python train.py --bias="all" --max_grad_norm=2.0 --batch_tokens=32768 --train_tokens=112800000
Each number is 128 + 24 x the weight over the matrix's rms, rounded and kept within 0 to 255. Layers, rows and columns count from 0. Numbers have three digits each.

# layer 8 attention query, 96x64, rms 0.126, rows 0-63, columns 0-63
121120104097090166098091137141125098097147110133094135147130115159123195151094152078128132127119139106146143171156088183118084160107143132160119111133124167119121130127137124119134064118123080
140149127156139132136131136121122111137134115091147175121152161093093077131099119124128113122152104101116122111126129119159140113150061082107109102111104143183117111108133126153147119176153169
107098117110154099119138153134113148147110088090127135115104121169137133143142172118160112121119135126086124155127105085124129147115157120124155170112114158114133144128130105154128129135117128
115168101146123106103163132142093123140160121105139137114139148145069128163129116130100121139144071144156131116107106097103104128114145147120190129100102149076152097130136105149124099151129117
184128129083144162121106149142139116063118127110187128129095125138108081093127156091156147122122142112155117096113138101152068133143137159109116156127089094117184108073119146137118156139136118
098199088097144142148123132122124139135128129149135119138108158107124161112125127109176157128150132170113127146139132120104183108128113116132113102130115102123148141113103111092156154162113115
118146140121144131093130131152112186119103164157152153119145119110115115112109123136131136095125133130141102115131092165128092162167148156125126148162141175156119091111093102139072134119167099
124106131135123195146145160148110146134090119111079117122097123152125124121127065112085149121137124155142128168159084123110150078132166110116103084146120072164119141097168128136088108112106175
125125152154155154142150086127143119106153138088077128143095130136149115172126151118121100113100153159130071180157134124109115131123132119126108149149117144134083127165114079137150158133160130
137097128092139153094119126139139117163128110107141123176210149122136148097124155090078080143134120158104113100144131137136103141086141127138104125092109140137119148127059099172061155139124168
126110145117132057138145095127140172158138134124141119129124130139168134132149137110137116138154117143147134157100128209134110139039132143129110139121134138152120143115170110155140117081109134
121128179124101127086156158161148179167139084156109094148094135085146131104120131109132110105128113118112176121143146120134096148154099165160149106107080102129117129091128142144162124108117072
115142122113131142130145109201145161136142123109105104086129125135155106072117105094154134095190139118103122103174149149127142133095163127089090140163186120104125121128110095097146103125124142
131153079110129127147147105111147120141125144181139115135111131090160117091111158168141083125151127117165130113182119179099145112120148130137156118125081117109148132108144093136131170110139133
127130152182116139164112129090115137142150106079153161152171122110174164139172101123150111116147154073099160150171133172136085154139166143151128153145100156133145154155141100117092104113113106
127144107174173099121131141144122137152092109134183107142136151072136124094137145103142162150160166140100122088171128113088130133110132107071111128153156110161082118121142208139107102120143111
137118096144131107148112132150118133125168132157132167146173081088119138115122155137134103146084147127107111167087118090108105155173142128133130159117112098124100118121136108138169140125150175
099138115127131169144138111141100098122133111131145206170114145154131124116149167092113099120140136103162120101141158138116174126159172101162106132159124136138107135141126175155149118120127128
101120076092171142158113105137151158091117123139110169148102090108142117094104109170142143150160099163139144114142158135153152177116092123124176142139122113121141120158123124145134133188135133
158149175146120104091145134159121099125154114142097154140122138164108127106117140173108110161137107170112099107128111090130099146111138125131118137131154121140116199152147125102104094091117130
126120126143126142113124137148145182096131106128130160161146128142160115142169125152087119135136109152141134114185147145094142126125139142138095135112136141144148115138151129119140124094119111
135142125125156133172120127130185113130143125101127119130137160081151107118086132116109141127127152113124117115095093118132162104109155148166175150127129113168138077140110165134108129144121102
114150162121094142159130096156157120126123118144126167166135112160123147133124139163160159085113105140106109106136102164112140133132118133153105147102070143098110135136110137114114136128122115
162093092126110172120118148130104161114129103121118144083152144126087130164129140126131163088100113137160129133134108127148135100153083151112133117080184150149119161198087071176140132097130079
110102106187079148121108128106139121128116128153105171086083172109138131158130149110127118133112156193122114111110147105154117150129090163126138132125131124118159132116165112127141069139134131
125138161111119151145153135140119087117142148127184108135114105120165128141150137110143116097091074142124115084125128121088121120115170141062155137120140136160102142163109119133155124168117148
117163082133182120095168131149151120132104118122126142167186110129141193109146138110093143134099056105125126098157120159172116116151132150064122152167121119133145122109113175092126179112106100
144126149108136155118109121147109122160121179155082129087133097104146143083182172156168152129113173082134165130109150132119165099175134137145095125093141143161142149113147095148094116164088145
149148132167124174146119131118141152154135135107102136173129145166125161144141149130129123127154131101125117183125160153131144165089138169101092163097116129139053135135100100125090139147153117
130101151162097138173131141131151117121119169115159140122112134143158144144120155120166103129127081081065123100128114167143118125139128132161174132161159098114127104177114093160138117081157099
127137148169183168070080150093143101129150146116138152159174150136086131144135109123107107118139128124163138139091104123108136120094128107137117117159133122115118132082129111165124124094136111
145121128133127150098157061152114078127116092132093123160136126144144108134123169119118146125174137120186129089106128155120132112164136138131148169121117085136094136149142123134110135147109136
093101126125139123112147137151116122117094094129130105119131129116104113109140081126142149123124095154118137116111131100138158134146092126125129134151132088123163146109119170117087143142107122
154094120161135136102124141115142107119101128136124124152113108123096156145107140109120099123138145134132141167096095119100105112150149148155092130130139150123129125167117118177122105130130134
106104146111147145171102151117132140138123142081109134127138135132111096161130157098137119141142140147149105117109107144152115129112143156150134152128128122117121099142130103128153111144163102
130154134140135091163100130152099127123164122068132138165111150103151103103146134163083165127134101123152177125152132119153146146145099114127154164144130137110132103124136095087102111114150163
122119114135144131087135122123142095135138145133137169134170161165136083143117102129109141104148083168133135144161117165151120138107112148121136168107118154128115151151139127140096102104150156
129126142113132147137138126118140135142139134148123136103112120096102097127130145132122134109104155122108138161136132113124116102105104129097146124124135092135129108129161143133152103131128120
163097162120139134118098140108145146123147092105138136143128128100122117134117107131116146112083126145107140155136124127122094165093125124174133115125100161097149133140165146122126100121156139
120116128104151140167139142135113148150117132135141139152135120116119137102154137158161103150153107133148134155140114187132120148125129144140166114091124150137123120108141097135114165122129072
144152157108134124104140120124147126134160106147161109129142156134085113141139109137120116113119137101114113160137130132186132144103122161125138122116140149107117115142139096153115106125155120
151113127116126131136129121122123108109112149114100147116126145116084106121099105102148135122126105153109092076120130111097158121122122142141093117141129141127124129130154125118136114156126135
153115136111134132172107171112120167111130103115141114140104102134129081163168172165141101110134158080128149122132130115127092151107168123100075160144125135123115123143135108120148157095129130
126131095092136118111152103127119110123120115141116129125102127134084074121126139137120118111156117149145114146159122099138160145121126093100138120067136119108150179154136133125195108130144131
110103142130121119099153122130153087104108110176146133126130122148128150134142100111145102134129145135128145133106137156080059115143143146158117103106124121108120105084099125135126132126110128
136116129114136122146138125118130194135088101106120134151106121137144118136112157152127125151108141162110087102142106129126122135090130125132128096154146141111123099138146133122217135147111128
169141127162079118125138140114138100181128161132094102129125143106116161129122120138166128090120133106133111147134128146136099141120103098137112111152111143094119147138134112083122101129144109
142119151153122164153126118109138106129148114098124128134165111129150163129126144143143136147152105116115117155110177146150111158127101139119113131111132130134126148130130116145126143123140112
133149104144133156124179120152110137101103093115158149146127125104161104125118132129152131156114119084128114131130144149140148098136145107119112121117108157168144145110139129112107147112128137
094125126126129074070125131127129120151084130154118124059117122135108136116129086135153144116148088173119144095085118084136141113158091111110122095106119135149162171120124165138119113135098147
103069166119133091126144110126127081117134137137128155091113162141131130142125108120075156093128102141113112150140166110158093102159140121105141112144145155117146140102116127082146155113115159
153144113098141103127131128130156120116143148120153115101170142136137109124096112118120093135126119134125140151101111151113114141111102163133166137093112114078143113128155133178100134123114125
115104157142118085130172139148109148149131118153116114101149130124128147120147143131128128142154111104144135071116109065142120129137126126116150118142151126152155149078138138117097119135135131
127126121128123135159132098121107093120169123130107129139125092129175151154114149117138098085153160107116167135132118132112158118139126119148137123123118175134159130144107104111118133150134138
093133111142126132126106154098128131144143132160127101084127163122144141155144138106154096133096143154113109109112142115105111114106156111147093068139093149110132090130136124113108128124161130
116128109158163146107111180096142101157115156117134092083150152087114150127110136157098152128134146132115128143107099165175140174131156147108119090147124118106113072111130117133130139144164109
131119134144126147127136123135131096125107108071123145093161127133109112151139125122142117133137112134122142111142156143135081146153141154107099135121116143133134132161122117125111131147127123
141181114124156134125145141158120174151104125109167147122139136116100115147107120103129146140123121155137089130155144153150165100126139092116109120148145125140138146144111152136122133152122102
124111176153108150138134146099112134154118154104116127139163145122129125170147122115107112147130145125097147143095111109104090158116091149172100122144144118126144103138184141104110124151139160
139123151127152134140120125131136115116122113139087143131155138114104112138099140127135130141129145120158128120141100130136129158119119124134142159115123134155136122114157132142131120101125132
117131117113109113104090126122143132079112106153166157102146108167118152147164130119140141110100117113128116111097112108142151110133104103121125124121128127123134148152096156152104122148124132
133157134103103117131140086154102122122120108126058115169112129168180121113133099117115138174112123138119134097157154103168160140149105168112134150167127150119151142087135141087153094156090143
121133134164141135130136144152118105133130137126142141124120153153140098111121125153131150152194138161134142104108156128144168130139140091129082129135164124147122134115164150137146115133154151
131120138129112145098114109115121099139114140132113143119123118148179145137151150087118095150125129110118137123131114099156103115112169163124118166142160134118128130176148120134137094100125120
# layer 8 attention key, 96x64, rms 0.129, rows 0-63, columns 0-63
139117096080118143104081148154127115110160108156115129132150105155099191125117104075132133114120143104143137178138126168135100145095148165159111124129113144122127152160128154096120071100146098
135128131141142128139110148114125125143139136115134176104148155094121105144118134139106105133172113113138116109117152123152162119121069101082113092136094123188144120104149144155175122197150144
109119117102183098103146126144158130147134071138117128116120123147121141095174162133166086108127108118092116126124139110160125144105161136128138179107130131099159114134147147166107104164102128
108165089162145069116176128173122126115174109122156117139129133136103141148130117117092113139153069115156134080135138113125132109116111155073163120105105126108147128124149111095090123133120136
192146141114139150123124125146169117103132148125154133124111104146092079115148154096134112135130146134150149103109160121156083106115151159107139192145108073133176101090130178133133128140144112
101180110103110128141104165135124155140118132135146132146096156144129156102119136131142139146150167152109109142108136088130200101133143128117133102096132121131146135120117109094145152159142140
118123139124149140098109156152120161132114151140138176086134108125118140129142104133120086092171133138148125114073079149147097123163166172119143152165145137150141135131132101109082158105174112
155096151149131191138144163147110155135128113138100112148140132161155107098125088138141125104129100151143114156142124094109141095106176132148111071150112079131116114091144141132092123134095168
108111141115165136137140083131162104123182102136094115106112118152104113114138114120112067103094156156128059198141124134124065118120134141134092143108146122131121123156102087150159116151159131
135105134086155138074121126137136125149109166110136125175190167128126164154129194105082091138154151158131130127176120145122115125102123122123131147115112150146098130138071120159056152135124160
155098099117172084124135108102140163159128155108137118093119148123166131155114168100158133146128107139145123168111113170106126184079097160143101134158100152136104128129142128170149163075086144
144108168124108105092161173140121160126138108159103096157088171071153127104104111120157136094133136125098185112134143116128126156146107175137118120095082121135125125087114124152148146099147108
110153127150121202117142161138077198112096146065134152096125145131126066129080138100155162152143145146097117138181114139095134174128172119140117123139137182138097110150091071128149151124114127
134146086110115137136124114107113133136115157153152150136101110112169103119099185135143074117135123124154137144149128140129162111138155107141149115103087136089128160117147074140119160095124132
151126109169149122161127144094117128141141097088125153133131103121146177116166088120121107111115151105100140159180129160129080133113128129155111150113099160142122110136124111110094083079127160
134166148183138122110092181094104170136089119139175158101150138072129118129124153126148130172107171149109141133108139104080129136140173105099152123146122122130091136142118146176130113120134113
108127101134144094163124135180153101122137125156116129153165093102113160093133154145113130120104132095119109110139119124113110158165142142123092164147128095106116139095145144109168159162151188
092129123110146186108141107113105150107136114129138196127100145148087129102146154088105094123120149107140114096111160115104158122145128090150117142151102113139096141165140157136118115103131144
081112065107127144144088119137133145104096121122112167165103098129130107100088113164125129150158101156133156122125121115142154145091119128147175131124126127133116122171125125139134156172125117
146142177157135114084170114140097107125157133133094145143164149127116120111114116151105135151149098169123115103142105133140090132125145120121096145154106125152126194135128112082099123089075132
121105121140140161113109140133139185098137101128125136133119138127146111141163133153086100139103135184103141116170100122079136134125114141124110148120128114129144096148165113126123116091119129
120157124122137133144136121136177118151172115099141123129153138069168105121107152121114116150120139102118152103076099120142146121124162119153169131107144108156125080114100157117119098140130105
112132167106114127149107102137166121168135121143132184122133119147094138142158128161122144078125136138093128128132104145124151126100122145147128152089099104123128139148121109102118134119137106
128114102141120156135117108157144128131131078150105105114166134105106145125170134127145125101142090154144100107116125173157122091131082177086086126115203067133184149160123122161106116130148132
117099104173090105148118121130153090153159132169098155121107173126134127119142114107139116112120144183126143109139171135127077149141089156149139128132152111129160150141163131081122064160106148
129143177106138159140121139141098085126141138104179147123107130124172161162140151122121123097082094141108114123131125113097110145146146128082159133132142128156096153168107110124135125146124150
126122125181102216083153164116108152100070155080155174179125106126138158178094151141167152175089106144099122128123115125118114120167114135115161129121080185161133106078111148127110191119120066
150136124093119150117132131137113112164112178145092144098131112113158118107187166157123160117134153080142163144098137136121145119174153140165072123107150136126116122153150087132105116149095147
152127146130138131147090127082128132178167125102087164149127131165111142136127138126116112115113119120121146168141132128108115158102122174101083146112133105116072104151094076138089149150163096
120072148133127084166144126140141096110157125133162148098114149136155138096124126130150118128113088083049130109130127171154084109127142146144134111131153102112130137167095128138131084079172113
149144102162181140082109144093159074118206138118154119156172164136114152104149127124122104110155130117180150121130095122117152114110115137144116120156126118122143125094142139130131155082141137
133143146169129155126156062140111098126096114118109159159133125152130094170085153104143136130167148129181127127101149129083137113147144149158118143117100116156098104156126153138119136143123100
108125160129112130107137135117097138100096113122147138108094108124145131164110114120139181142136119153121141104153154101141126135159124118124141119114118143127152087085121161119127130122114125
124098116134119115089101089121141062093140109162121157104116129139091134115145111124082083101118114119141129121107159099142082114143110151145076118132157115089140161163152108145111126155144115
130111113127157126149107120141139141140158117114095104132160159119097115140134123088113092108144123138169108147086119138145098140119101160133120136117164112106130095111119117130114118130149106
124129122169122145137114123126134181090093145071121133134078138092148096148115157116111145146120134136136175089141092142137156145119105111140134091146064129164093062101111067074114115121133121
125127129116118148127136124151115125135137131064145135111143138117135107132089102149108127116154138132126137149158130125162129169108090144102138122165082167125170151105135098115115114128127126
128142124136154123129134140138137122136155124151109104144120164117119091118138152135145133104120116127160121099112145141156118107122121153096124141136129094126121125162150158129146115114148158
121113147112149098138103133124160141126141094143113107149122146130092083114178095140099096116112151145141150174131138158169115127089125127168154135122129137117141120138180150107121103104138157
097101145117115135143144120137150159160142144135100120103122121115142157165130131114158093122156108129122155113141119156101144145113117145141170125088122106123157145114143106122120142122148095
166160097121161089119148100120130122149154134100109107131124164130113104119119120126139129101139120109147132139135104141172145159092100113149117124130098111139143142122142141120117126099151120
096124143118108141110122103131123135102093098100133152133117137154117118127135114103142116080140136149117101138120120088116108105117120106125134120130147119114114140137145119135105127162144133
175114091137160097156095160102162138121151139137084124160130142126150118128161174131106108150142184121138142102128107162121100121115166139138073142101139115135119092097177114162146142075154145
103155135129120125122159126149129136122082141096095099157078133119135083145100139142146123149168079165140107151157140105139165137116132099103115122126117161091133144139161133138205156124134124
161109136088156141126139087127154095159189114180142166122150101128103142110160112110140103125115132106132152126117142106122118131133136144150140119126132123096136145120123130151129111126094111
121075097121135125126079155088142173162099101147124130170133129152078107121156120112115112145077113165120092143138115132115154115088124131154113110131141129109132106168143153164122137125151139
144142151198079100105166117111106084137143149105123165158138137147142154123121127133125099124093135131106083143166131167150111168130152093104156120119119142101104158131128118105110088124126124
146135148149135135139130150096123104112123130083119153117140121106124145159088122120138107133144106067112149159124154146148111133114117136133129130088118127151124131100106127120126126111147134
125141161130143163115117123105123157117080146136149095097136119094118128162122164146153120129103167078096137138126144105113163122122132106141142127105117173142148144118145109154117150104129117
061142124118133112096182125135090151128100119123141147087096103177153128148130104133126160158156104139110146099131150117156138124141112090095133154144143154126149180117105137135149131125115162
170112143137134143171153102134123097140129116097122155114111136167134123138141109105087130107089093147106105140120107125143134115142142100113128116170105161133115135106131125120161150122117127
150136112116136108119165124147170113145140120154163104124162135109141109116133121116125111123137114100159144157122150159120128140079099146121149123113108104097153136107125135126121135129118134
107135155139095108114186125108121165130097144112122157130141128109153155115117146103137178133131103134132131110114137104125122125148141113153134124159111160146122149081110135110162144107134123
112137139149101139142093112124106082111115142125132119142139100134167124124112161109134090146137157149123130136106133135109141116113158112142119145122114155131119122174123124079154154130129100
118145097118175111120136134148145115136145132175113119128175128132117146123184110106115088116106125126129102133139116106125097126126141081146139151144149107117153121156115153117113084118126137
144147079132122122112121137138128123154125124144109142095147119107092170151145099171094114088131105122144119130116117180162091115130123142152139103126127093118140096157129143117106109135162122
166117132130137141124159111119146132145111140089145156099128126118118122150116120113149105124161144130125127139110161138164108126115171137120111145099127147136135107104105135132111110144126120
108151102129122157126091124128130178167098112151131087098098162141101105128113118127167159127135150137098101125099140116130162134124127094109122107117106129132143110141098131161119119137114100
126104147119135100088128135117137096116158144117139170125153140144070120130138134105111103130101126111125120118096111115138059143099117141142122153135122113143111094125125161102140107134153151
118133155119119148106118136122125177121114118117145115139113140089100121117092122136126120116120128128166121149123112143152102127108104128129117126132113128132136131122154113155154120115123109
109149101107119084124099123145151148114156103135137121109119114157155158119127116140131147112136117099119134108132137106135167100113122125129094130113160130109149148141095169083130152130145136
170135149123113177123124125085063171135082150078123135146094106159170144156066130114155165208112158151127139131162116098130140126148136133158172141149102172136087127096112147111133162159090113
114143142161140181109134127136097138095101148092136182135116109119122108153100127126126158141159159134136133134127121114111139130156099083134145101163101140148109133099112119182150120129142127
136103135111153162080106139132111104116136144101100122116143162126139113113115114092119129146097144140142134141115103109141093132117163174133097145164136132120127162148113129127137142130117128
# layer 8 attention value, 96x64, rms 0.125, rows 0-42, columns 0-63
158090106120124116118121128198145150098100171089154110123140119120077141118139147134146144117135183123143061146092129129139142127157092129130142098125120112134128143116147144104109105133114110
132086152115152111143115130132115140085114099158151155123101176130139120117120112106115159144139137111154109155174141134116133106093117125109079093109113102087124151165152125110117137148124074
148118165145119146145119100154142139118148121132162148175136115091122131140134128140138140166100131150131119131096106193123082144137149123088114105116143123056177112076145138140153124146104132
124155111138103109080124110097154112117139093153158102127134099159110163168140196114158129140126132119158123127152126142123104097101148114122138123124135143114115120150150143094137164145121133
140129150179099079095090115103142128121115090115151109134133129146161138109113163119149140135129117132131146130116133113126157134127164114121107107121135107163170144134148110098115137088147157
113102108130150101146180118102182119111109150105121145161126134168121139131125139156141154108133148136165083108170117109106116106126155092145119135099100097128150140146112165141095122107120139
112180098120133112140127116122156186116128164120170158160116110151143150145151101075080105129136149112099104152115159176088141138136091104140141117119161122121105130099130118114123121147158104
108176164125150120153163122149155130113127138100159090124119130111144147109118116143098145142150142117100111164151123092133108121109143110101100131128085109125095141160122164172133086133137118
157162160107116135098125100098143156145126151140115176125180122066113135104104122078100139127123128121153112164134137121104141149138130116120145162145134116104152092177110107086154130128103161
170125089138138133142132156168085162133160112134109090113115098152126134125136106083129166130119133146096115100147094159093107116106149125168107119109109090170162132149120127130139143152134141
126132141099102086119170163082094142127176116097175126125107113143156101112131147173133110147145159155104092115119137107148123125133133135123111108145160170156151116142140134094123130112149139
154082159153114096114098119108124162109150120149088169121074108091152140109154137109167141123149128160118132143120142137100144109065091121114119151119106162105179145115133142135117116102132150
105100138153111120139148110132138183119126120192101113126083141116121095133133153136108142107128139107117144085126110138117107155101155146130134099135089121117104120116093137106126107153137141
118135137122118122069125092134173132171149151143120103134087142189157126161103147140083135153131116093171189103150105085141122168139140116128083099136120113154119148152134136160167113144134153
140134166136152124164116112128128151115102125178098108146125149137148102108118136108165113122149154094129153110120117109124078111118132116118153097076138175111131119118119128110106125146109149
130129137150141136115141132111108141110135131112134123130143122110141142133089143161097118101109105121127141103103109113135127137133119171108145123132109101148144150110149156126109130102105151
145145155131131151120142116141121130133117143122188083137129116146117124095139189089112109141142115104169096128167094134142130138132132142105124142117158132101133108110165159117160109119163109
095120136196081152121132124140160134121159153117132083129083139118139109142138115101200123107126144155113113128133094161146146131156123138130110152075150120141133100105137151124119107125113093
166171110151146144153146165123138098100129114169136150140131107106120098143128118090144145097124131144109118114151178120148129112124127131155139077106131109176129146130123126168065092123125078
143138149121172109108166121153148141122131139135143128118113120132144155148105142095148122117135122116146131162093123127137142128118131126104103125096146164142162124136144107133109139132074118
124145155134111156133164119103133151125126136105158098128135140145138129109131104111150102132125154162149173116131172146124132126082147130097115182155086127113143109141125104141126138130157104
124128091076167086147120124101127141143144157141132136142109131090134097146151149075128115092165142184112124137135115101116132137166112146116105121164141116168115130091065127164072166121140151
146078167121135136100110137166101140150139123113135134119139119145135131133150135089153120137107123135131140110134185115155122137133133113117142126147148117105130068142102129147134111092106110
154143101121137126101140113108130134147108112120143113142134168108153107136164142149157148102117080157104121136104144083141104160103117126180132078139146136131108136133151134127146105146121102
105111154120068121129101142133139100119111099108098105175126108112109103131149116123094140152138163133166104132157146138140138132134111108134178126087139136148160144121140158172035121118135149
130138112093119120121080105148149123124154131115156091151150129096119163108088081096150118132098136135138139121168129116138155104158168114123106121124128148156089095098115129135096116136129113
139148110143101106129142176169187127115111133111153123098140121155153120093122117112142111107104080110128131129125126163139132089139141148151110096141102141139129099136110115181129129121131129
137145150116099135105160120091101107114119133128113137101176121125123138135115143139143147136143127099158161127182094094132101122123091141124151109122128113135168119128159095131155125136162111
111142132139102130145109132095092150168121103097137145138122143151121123111096124089121129056123154125119133115112112137190119070146129090106140106120153124094111184147137113147122143128075124
134131120156149096140130101122108137129137117113132066143114115145141137131152098141098103135136137163127101134142097108152171167146130135161136111133168145076095153118099124127141156158139166
141140143138160133114105171128162140132154142108105125072090126102132130128105148133106142124147109135118152127149145145109120177126138121081152148117169120139124153137170122122101148105166095
121090125146141157131134107131156139128102133158135136109136088138118116118119119129105116106151109142121110131117169110126090154121151160126111124133124144130159124125134133143146146132128159
115112130105102065170131146147103111075096107109130115114112185126134108129094124126104115119115144108132136152136114126152118094130146103116127139157096128086118122153110173176100111089101123
127156147167078133133121140126128153129116098139149101146147145146187111090114136104088138101129126114129159130065135157127168115148152109117108145103096133103158119127131100135137154090144165
155166106154139130146134133135118136088135144105174106083122106118164142052081087084148116153120127127093123126123143113138114123105160174179117077125177118122116113144137143156142125117135148
151140117122125128168103168116113120138074146145110133147139135126126110127137089122146089122142097104169096094130112113127163167154115134147088153110121151127145122126168149106153165163145128
121136113157157112166130125146155141169076131116159136145126100131097111143113112151129096066170140163091092133098142157131127106177115137129139174145142172108125109134142129118104147123101114
106124127127114137140142102165109115122172101117079141095132107158105121140079096114147121187145108128154155156133100172103133135201151144152122108098143134119149142152126158135122092105170127
092162136100108092137086132157140124138108134137115150159115125105120113164166163078142121155096121124193120136122145143156120158124121132118092099143144141105095116139132152147120111112119137
092197135134144125178132142120114167093098140153116148096151131126118134146127117097114133094143114084153139102135150140073091077136092134129129114126118170141138124177201133148091074115110129
107107113152104163095168106140143105107125135166118109122180112148116109175156110129201126124120140138115157117127074093204112128130149123069133158110141158100130119163115133142093128099072113
086169113134105142131117080112102138122165196140136143128119129134110131110119161137085092125108127104104112099126144121130120127123135129131146164159130121110063124108214129155129134117118103
138112165132161141144119122082096137134110152157144087114137085114170090141155127136159150126142112146104159134147141102166121137150106122150138130104125110127153140140155132117107087131143103
# layer 8 attention output (transposed), 96x64, rms 0.106, rows 0-42, columns 0-63
095146145145117146140119129089137112195156111179124127128127135141147124149109066133080111163111059125122166102135138129144119134087141128122113133136142140113156113119116120132134136112145141
131158123128122117101155134131146104172116155100119097101107100116113115125129124149112100114113101144104140090083132132153124126178143140137152162130135160153133123114119140112148115145149179
124119105110134134127171166096123113158087100122082108067089151176140131112126118100125115096162154130131131147140147076140148109136130122149117149128146115200099137149137136116107116120176138
105104129109154165160105144137120158135122174051096138148136124096159074118115097160079119099113098139087110132110094128104149163144143158135121113147118131141114122121087110158121072094141114
142132107045142152152152139142124126138129171143115150140160111142119124121119115146114121122130125112095125139119098125139118118126102147139153150095110147097086106137098132133135115145101096
134128174122105155099086111178090154106104112157123103111107124105115098130114103109108144138129127124100155126086126146135142151123096152094140135179155159112101109097124126128137114168151108
152093163142150149133125152125112097170116074123143142082116141090128109134132143171160135115121106141149152110106083091176152100127167135105100122112096119159122106146140127127141131090092165
147088092125110115093096111125114132131105107150133151149134140143117137135141131125134106123098120130160161095132117170158143131169112159160146124137175158152172122093136088094139168143121152
088092099146123137168139162160103111106135122100140106147085112168160123149170150141138095108120108113085145122121107119132125112132125115120111081118111129142097152110151128139097129112132123
100128187113138123103141124075165080109107164138151149133136139141119106114119159156114100120137099136145154132112165114133150137145092132142142128150153171067098137124124139144105118094110114
122118122124173143120077089153148131110083141151108137151144139111124146145112114088111144094129083094155181142143110146116118122117130134113144171097095092113073149116122099150126162137106121
115151084068121159136159121168118080113104140113154096146180155158114102145070118134092136134136117086118116119146120148152113152198128108146152106165162097161103127128127119132141159162128099
173133107094167132117084157087123063118110134055152139128154099124129146116126114113144125143118120166114100158123125146123125101163109109150090144120150121154137133136142094165111133104113115
154141112121122135195130136130102135101106114106116169107170118073115137074159138148150136131139133169115087140104159158134139097129117124135192154116157141120143130111096100104102159134130120
128101089099111126097127145128138093119150110101147142127114084114102131143160111153115166140131096160122096134129125149131151126148102124129101167168130079171119152182140129145124128119139123
129120110121126132144097125115121136161130118143118141116132147148104124129134151103180146155157171108110131148155153122133138130133141086147108130129145152101101088136103077137159109134172100
110144119137124110159131141123141179124124115125102186130128130122178125202133061167137139141092146144100167126113179116135131137168119133154128133121097136172121135136087099119112160150118154
169119108074177077127112119132103113142098101157118148115185118158124133133112122159054131184143111123131135131121146098124121115108131124135122097137117133126139159110129139129111163122122140
107105166122114106103107098115091147184138165085119090112151147165108127128125131189132117172165121091149146139105122153112153156144138129138123162160132156109138113112135153126199158126138151
115124117110101143140095133111128130155123103112118141123135121118108122120132117160119136154142128131121132097158127117147111113133124125145157139167121076112097123122117160100122123132174145
133117113115150119129111129154147112131108101138090156126137118094145153141127142120112179119112131110087084142146081124110134123169115131159131057101185123131093136132164159097114129121102131
141111135169100155116105105141124114105101086080103120116143098158110156144104128158128165151100110090133124110133130143146134118088134080146137128100092133094142104147188136080163085109114077
135179113155111094143138113102159093123132147143082126124109134120148118102134114174123111144132147120114114169114084141120148121106095150133095112105105141138097171120145131120134139129141137
140123154145156155136097123107087098134174161135117149114134071140115140134100136116110111134135176084162143134164119176097156103169130125064108151106094139114143110130110123167115158126140164
114161122127165112132156116154116137128172169164125133099117148145140133097096111122156151109138099153116121119099146123114109122121122132112066125168139121111119116089117094093205129119126106
126128139122151145124142146121114121131098144134102165110108128175133103138191150168115135134150132108110134128088110147127098139108110147107136125122121083101172140153149113108153133128110131
132109129110142150146118091049090106150118128115103115129110151113096130157126107134114127154143169139111105150092113078117141160113143108121144146114153119081107109102140149077112114136104155
090093090137152119144107138133157167155158109130171108160120136117148131116140129109098115117092124130093090111091147134133162135124155103142111142103115125120089140161119132114115133109089142
164137128156155121136146137149150113085134156159094129141102079122139139131171153156138119193122107114161147129151114134089149164124131162150114175135106147157143065133110175121133143100188167
120122128093128176094135148092145115135133108157113174134116124126107142144095162089129153129115116114135144110109142140133075094105119140098098150111059124180149102099159136107120084107103108
099130110131089094141131070122099089138125115140135143168161117158122143101122116109135118130126146113132109095088120095121104076161105110201111101116057125108121081103089147128137086148098134
116171141121111125125128151120094103153138132111119127127111156125153138104138110123157141152127129129123150113160111168118159120129112082132144111140143115131102140130114117116108124110118109
118156118126154165098125118106126110156138149137132110167145112153087115133143123137133134131150125128114110156111095100094164122126126128123133094132139142164162124104113081083130145145143095
131108132119136144123158120126108102139106133126127148103103118121064154123134122147147086146150124147129113150173136131138119122100118106118125120149175158145102153096098138116125101159121122
107145142117126109125123154109151137178139149171059131144140156130144117177165150193133155072136144127123121163145110168108142127131106077099133135119105148121151148117135118106130112121145070
114123136117134106096131115117138125123173124136161111123108132147120173109130156134118133154127140161107149142118141132121118091127142126132160123114151130122132147150089135142089126117102141
103117117095129138127154112108122100118176116161129114112137138125152134103142145105114119143107107120147156122129141098116141134070149119116132098110105082108101137126113115141145116159156142
160138128145147141091101142133119111137107190105138124150102112075144128113165174159130153091105130115118122088132120140139142124083124108089142151146121105112111131149125109136123170143105120
160109126142165163109144109139132139099127123132140096130107121152126112106102112157124132127125138128105158128151136108118146103179138114147160169135111120170166137119118130119146165159130123
167078122107119119067118121123159086104146105120122125133091101134119119138140142134142159143085130118128124173162123095178128164150138110133146138134158102099137157133079118113133153122154120
128129117123147113149106144146117134139108104103184177154129138105094129127087133116065143146125109135119106129138162124050133130123102150147123113121102098156099140094157107151157144136153160
157104121140169093127123156138132101120118050081125104124111119129117137142147132136163159146129129140143128138122092135133138134128128133120078120113111130112176086135101126097133111105135164
127133139169111130138141145173156133123173135082119169144149141105128163152117108158130115129109117125110101127112108154089105174094133154142118109138125124100075147135104114136126148103105115